From a checkpoint of a small transformer trained on Wikipedia: width 128, 4.02M parameters.
Each number is 128 + 32 x the weight over its row's rms, rounded and kept within 0 to 255. Layers, rows and columns count from 0. Numbers have three digits each. The size before them is the row's rms in percent of the matrix's.

# layer 14 attention value, 128x128, rms 0.0564, rows 112-127, columns 0-63
095:105098167085111154109146187069189086107128097108152102161145097132115157120116108116147130110072175116133085071057163142116159080122161132142149064162165095093126147083126117146152109175147106
110:162090136101101088164142118148136139113115124127177082135088131163169110145121066152058124122119099119125138139099153085065118089091083119160113137153158128096107116054092141087074123147174090
104:135152149096110074134107112132159017109087148109172067113155145190168140114157130105146102163156092189155139142110141117105115141082162073177090171146162164181145118145130137112122164115147111
089:106140120172085090180138143098100120123148104161151122128137184094115150136108117130134103153136133165154157120129186098116101151123125133107125200060097094126097077118132163116161186097081177
081:120111079114091159075157133188159155167100093148174148148120113149119102178138102104124131160156178121132063103127168100162143086089146098180140118101091113106109127151128149172205158150176125
108:184161116087134080156154120129090130080151197131135129127146138133146115168108103040158151118097156145136188185152153159094133147101106133147164157200124090150158119139094111143109116144073115
090:141146151187086143103126121139108209145136166186097145139123099082101165140095113121136121111143162127158119094128203172144156087103177123182152138115064125148155131096088201130110140119147191
101:162126152165168143191167108199162156117120087102131079142072129151149135201062111114119169096078120063166144088108128138095174189191124101126079136136097136119153078120130130198144120109093123
090:164182141087127113123162162115107098070084088127111154177187136138140114179135122127102128118166124138105121193144105137153141149177128137116173129172195217141165117106128126140105151112136150
089:152097157117067126144135099138140113112102162095147146141100134138166173153093129106138175160118168101189133112137160136154131112100096102111129178108108124095132132159151037141125118097101055
104:132074091134072062113093103160178108114155101118170102093158125151119179108121142205111131120140132181134095146130179162111092098063152131192150192072064140172169138127104158097079148130103124
110:212125134135141192152174129126129174110086125091191082088137156113147146114111136096123065106107182115076158118128056131074119113127138181145086153175160132112126114124172133123177112137146124
094:136105086094122122187130115119091132104079128119118137184108127152134152134146027092116209108088109097131152150139134117162146126129072106122214092153122221113105174115129136160115087096140123
111:101104162129108152127128157084094159136146138132067092171149081134102137142156132168069108111148104093159094120120171148134147119091108061129129155093158188109097206146176131166119129120100097
118:095095128075102081129110122149107145093119093156112130172084105125103130052112171196170088167137105153163115101083159109117136145107164074106180130114096140141137208127148153170142116111172197
106:116137152104149113189107148127079101112179131126113133146151096121139146090093145171121159142089111150190162173071122101093117182164153113093128095088117104109106126096139126202095159136110112
# layer 14 attention output (transposed), 128x128, rms 0.0699, rows 112-127, columns 0-63
099:173063110135108058129152076097155154156151129108129129093127096176099114127047159175045165144135137146119130076129129129088168138053144119115112130206089116123131106084166140089132164145107136
109:060129141106093157127090118100127171176177043144166161100157092111165115083109137091070145105087111126123103100188141112109148139146158135151138163153077134085159079132117114139153083096202066
105:051143112110051076106058170123135109172087163130094063080098133122176154104156104094188159139085156157108103081113170097146171175143122144152192121146096152165122121108109123165128132084139156
100:166084105081171133131130132165105133107145132154048093160114131088178087084124112135097133151152084175156100136121122149128144119142167169103135081140140111189165130191132114117148115061130159
087:111112110106026096128110047129113132079128153148099125163153134142150165071134097157109117164129104141114130102152152144116120135137116093079056135154188142096089101126168143188171113118196162
105:130111117120117151056123086171155131144151123133171062083164119133092163158122119079114117093080085104108098113069144085135167171143134210087122099130164141139141166134112075127107098162127077
093:161131092121124162166203131128053093124139150173121159192175080123151133150128130153097111100145134153123137122158163133157109160094095116077138086104163154130180086073135088102087125122208148
103:120100157145046219085172135126114157146082090153170098141169131146115083118095076146166147133131141066152121171097104114140080165160098138099138110107140134157134076130099094183180109101079148
096:106137092162218062150093099166112183144114083109179116112113080098112144112143129159134148148144116111103137141136125154119135144134064072142159167096086062117111085144078057138129104084172106
087:110135119074066158102126075085146144133102150162117099122161090097102078136113148127154121067131073162074121077118144126167126094197135093141149118163173125146146152145074162161121142125090137
108:108128162102125094148103116100087115123128138189140111119102165086102170116138049130133084094119115140160099079130101187081139154117106138104178084189113128130104133118114126112151163106130055
107:180146117129096187080100144167120114156135104142170118089128172122092125164167167062141103084207109070163156157099135109104150149120089138122079150165127132087086102139112120149172085104099140
109:097170139142105083158153148119121150128165034159136083175132074081109042111089174136130084081084146119139150159190134151194121152163149128091088113107134140125113125140108082110154133137153117
109:138135072146163110128091111127148107107160117131131144139129105086117109113110093111190183120130146161107144128182095099132079145118185126163178106117133094104207094141069181083139156140210106
119:154095074104039105151170113041077109097125116100139152145095086156105136136150160111104168150103112170153138151138187174120177175110087090106124092113140044110129164135144165142148152174199132
108:162092106119073098108158149109104182111143111150142118150060117120081140122115146130116205107135101125127162099099138113109172147183162114131184101082123115124182145131172130072138135092146120
# layer 14 MLP up, 512x128, rms 0.0804, rows 0-33, columns 0-63
109:108137180085177062143155135144081116132111125104177199104089100116050113130137147170110118169125104180086082138122119096161142093116133077085096124113052084116155092081038083126121147128114104
090:147068164129054162149111077172068064127132144091119109124167101147118120100140134087167143143147132115126115115054087146122112119097071099160165130165115136127077178193159142141152114144101175
105:099114142102149103109104113090091109084154153137106123116120125142223172134026093104137124113103150091194152099120142096085141139113149120133132108120169136161094171095122161115173155114112131
097:160088174140122123095053083136150167120113158158153157188145108092187106116166092124087109126187076198114144119147123104147125055143122100168135161105159121149147148139102115158099132105118157
101:151080086187106125159089095172117117171133136123152189150077119124129123155156136148098126115178184158106120100123146109086105077161147143098158091041114129148098149089074105156147172087133144
098:121156114095162138136181123172136093056076144117107092218146083063163083185117206122108162140112156159105126157128133112128138167106116111146130107167135134154098147165157120145148139151133149
101:074104169140160164173163114068104164089137143108143115144184154151117101104082144107123104152131155107158080133128096164136120155121162123114109108110151055132147137106127093150072107127121151
106:174148103132162070116121058089181183131135136127138168109169154124129122182122169093094130141143188125154131145073107113212141090123078123152106114163122167125150180138125100096144108127121172
103:185170182171107075083154121110075146167155110110067139163137076105173090138137123148156154170123213146146117100117148132147192142122140137104149143082148150072126144194114111148061137115077157
105:131085144138138102101105115113112084084113124146102176105181119136072124108111144112147157116109135140136147162064106176116123105118113076123113115053157161194103166082138152107160136132117116
097:091125067133162127087070106136151140132091190079108156101120132140092119147114152127145172137151178135184066149058151107111133136077144095113132118104069091124105100131099142169137153200109103
099:097119097102149140177085137035112148121103119103190083130063104151119141104130182128127197148086103124114087168096135099036125151135162108123175108119092106170147061126097148160071108090116076
097:119151116134149162102135144100197188119127124172169106103100134173138204161122114052149148111089131194135121138109124077105124171153118116174135121144138101141130109144130144109096119107090097
097:139120122146117082084149137082141133068112137104138135124077127114177150147176178113179135131132146195094129095073119096119149161089140135191077117179137144142128192123158160084120147155098127
106:119089144116106130176085133112131161078053163068189129145147119113134124180107091123122142147154132164132119150116150138067192156068147124109091145086208079165076111154122162127107180170143169
106:167124164156127097199202126115142095096124103192129210125154089150123105095168179116132155164105102146126111129106036069095107134185146144121109151106113100165075165140145138104098141127122128
103:129108098165150125141129148103179075136149067171132158126101113085135158116140111153140090133094124116137100085170186132107103105147117137137119133100109178153207173123088136150122148163159113
093:157176196096128146134120090065153112130088057103157134119057074114137052053098145108158177140069108114170125121136157120130094082057116081104073135092139125148153129134119106096109105170147146
092:134182126095106128115164111127130203107133120080129129085108112129120134151118174131156140138095179163157119095162158129168136103113177128065072126140149156149139185127128140100170191114093148
106:123104165160132054162157112093110116047124075129152124121147152118123128130125130186160106135108186125122155132133118088157174088152187122157046142141093107127141100145082148149162168056066102
104:127160134145102158111123135096194146160163161169204113102143104089123091144083165131138100109140128154120137142098116134054120131097179161152121083102102114127133124125118124181115180175171151
100:122162167195110103171182136131135147111110110147168119093091092123128108171134103086135188201090111196121129177187048106076070151126174107119153129095115108159153080091098115109129118133134123
089:070119116155113154133189161125146110127102170131167104088145111146140131113160131128103160169164099096153090084108189109160121168175092070067130169135146102155151188116141076173121136136170133
100:170085145149105113147122068076140141109117169060127105095121092108129131112138169124136139128088118133114123136189118142152073133116083048181133111150089101090132177151190160125142136154075116
106:140168158100122139093093123127137110143123210142160102161062084130069167137138122122179151129088090153145113144125201134074124148129104118097146109126153088121087142080157161088142148133063107
101:158115161110128106054147130112071109080166086140152157149114072146114112157136164122058103124139124144160082102105102115139118089092134151126165116079133111074157092164136145135102158097121100
102:175093109114147065181178137098149141081139101120107101113153148137173168131205114155112129142080188156102108100138096135097118147122142133080141108111149074202094105140162151083103157123084168
100:137122146120161098154149107135121153112106076107123160113178078189155100093128115146134119125109104047185122069175131140099150138098101108125139148149107095190170178150144073161054169067103144
103:132098149150138099204126125093108123069129133183139139048117109141183145101184118115139165111171162189097084180118099114156116108180085074123139100107141126120080119149105082083102171097137070
094:112189125094097146084135108119144117125115148123093118112118159134073115163080090140074102157099099145052105101081189129110152120128183067121058117138135111113154154094104107124157161092128092
096:092140153100139096084137123122178172127080136148127138138166131161124106163093112108167076138095114085126105061123079147156124159143112106168154121118120102207045117119134136147127109148133136
102:188125195124172124154131124120059130212116136116166067160137148103174082143123149101125111140066144153137141130137142146128101139125158157083109143151139121075131155111108152075156145077086121
100:149092115129149081115099137110155133146116134181139161179190143137116158136139099128171097137165125141086130095113117082173152145129061143103126086159066105106109107124124157160128191167075078
099:112125161095103166105163110045133072133095101154132070098212110102082089125131100106176104140177120155128121064133097126106095147128116135043158098073072112157099117108106178132119103103183146
# layer 14 MLP down (transposed), 512x128, rms 0.0805, rows 0-33, columns 0-63
116:113115084088148187119123128126139111124157079205107105146192147166084139090141119140106130113087088151104090097097115181128110167059112128117202109180131153131122168099134197034138118135148139
095:128135175164059130092116148165111137187110121163136137099163130158112173116182068125157168127071076148130181171124131159170151100102141094120116134151147108132152145132140119128119133136127127
103:068203083101124184085109068138123152133171113124133126066073123051082130113225118129153120129122094115083147119169152120185138116135178135125115116164176132140163130135204131089122122150145102
100:121112139054131091147128199097122138137115103117147124185183124146114140133130161117110114144087168125113122151091146090086121199064099113158116149130097060074152116125100137165154142112175112
103:181116119127128145092103134063160144175163143147149115093164087151151111124199174099124170157213121093111122113102158113189138114117151131211128132127148100110136114136103164085117140082128134
088:086127106131158128126188111137149164162139118062102126130156147161101154174120090071093104118150110100152155120142164164139085083095089145126050121131103169135137136116111160112108121122138193
093:156134142169085126126170088067098106149133135071177126093142075113102175161144148143137105142123085145138116098123072139134181086153129181122094146121143134126106075092172151088153110080109116
109:140041082069154113117159130150195155138147145103143134131131132164069170049156148193130102135143116127185121125142095118119101116083148169162116136175191111117155098097140153131183157147075099
094:101142118114176151187090131181197124127133108081111105154112135152113156117141168142141112142108122094167126122104080132144079121114115075123160135126113113146147133120061137121143080187157070
096:168159137062125118128109134138076160150143091149106183102115069105179109122111106157131176122179063068164086157171142113094136146148114142168182144130175147152062137139094165116128065135093138
097:147094139158173115150189108116130144156162127174079102194125112142146149134154115137148161135091114056122160182148148131160132186099134114128155129148200166105167223075122130093087112082149176
098:140060134082173091143140125174133177084135104128125103094144156123131126139078172114149138121152099151195112101117128127156098102063116088162093148116071091124181110084159056085194121164098105
102:073199095123178167087139104096083095149069096127129069170114129053150092089135128035113150134140060099120134178162199114150088145145132116117130136104066153130073149118167142123136162109127164
100:134089171199097152186166130147129177147082148174095085177133087140148097123125105130180085147149111113098082133139088131136088090104075141146136175122093149088140102114119143163187122115104168
101:130110119137096093136187200129154109092137103155115106116104126134098143089117086113115079081060136120094118120175142187136136138148186121103185102157125162151061142065125114122109165128182162
107:108097138068054089080093119105135173126161184098139159126122099128107096114141113149102124188104087102081176173152148078141094080176161145100118137098133119112147084131157147110159179110154193
106:152123110116136089088103199159162137172069090073130147159170148170115127155083132171134127115145122149131194125151077131150085130136064113121145120113120093087135089114139141078103130154130112
093:082090145143224098089179117113099077141139148112136104122109148070136131101084138120066079075135182140069100160103132165159144165129136126139070094126159138093173138105102074095091092132141164
095:132117105193040172078118152151181098113106154113132158190142153102160133154173125099152148131211125142201166150106104129114153116130107143145143186112167066107147119105124155123113147128069101
110:149131106129142148059112108089164128086144149111101102064164152100162150107085145151196095097146098096121136121151072134151161165184121083138101154097161147053105116122140172091149162118116122
102:191167105103133118149132143182111136142110110154137149121161112145133163076124159164133140139080141068143113157083116194111117143030117094076088144168082106138145086192088066082162104098094105
103:124113135130104091144120155139104142116165116131191121123125153177066141106139119065140095153095111164105160082168174150071112142120119098073074153106116109138131095169161194079064142079146122
095:143124085085122114136218160070152113134052113163100152081162077118113173120129116180127139148170158099075097147136125159119170131062110166164147092187072114139073117081154128163120120118148145
098:075137092124091097128083113127112128132080082108165151121107140121133137136146088090078091097152149141124129099087119148145132192134143147104084141125151186147076060082134070106105187071120157
105:115151088117117126132167056131096137165108080156120127139077121187167136093139162074086106124159124098158140123117058151189152111150140124182143171139088165103133147133136065137145111093170100
096:115145089122112125176124109077163137121103118104151091163160134137126156126080080151134120128124142067142131141172136124113107129110131044090114073159112135171120135061111102187044183138187142
108:160082173132123159136104158100113189132080084094176139077149135170065154069191166153130120157154140142116154168150084064128126159086123126101125131127121100107102108061099138091100197111164141
100:110110092177194080072141118162152114054162111100147146152092137128144141171099125141071124117089144120118163131149091148169162090097163101136109123084108155110158128113136154093157155141183068
108:130127109100163189181093156094109082134155168113143069148146195138103160125054131121142088154105135103152169149089126131111086091112139194082110166193117121102084104143143096224153098145108086
097:156116076164126059099193156140104124112122090101149122081161082104194182111122109115151131089149126100164156146146166139137161123164148180175131124167125091138133074175136118088067132107091154
093:042139146126155062124126133129116120118127088134152157154107101087109069111143178142124110086190104100114150183074121113167170113101179193099115142163145127093116166166103137121128143131132209
097:136128097100158160130085127108136099111146107155136121057145091131121113100106128134150111152198103157077117114142085103103163122110155098090149143138179124143145140127109141145079070147203111
105:124168154142091125097084156109149103194138145097095169160078144086212115133133132105118062178124147096115164120126130103159079101069044126152133125147125150136115166108161111124096162108162123
102:114128109127066124158122132109168074114143132114165203097136138091184153119178101175082147093102105108100133128113112183133214108093143121148125142127168057125106092145166178123044146154162158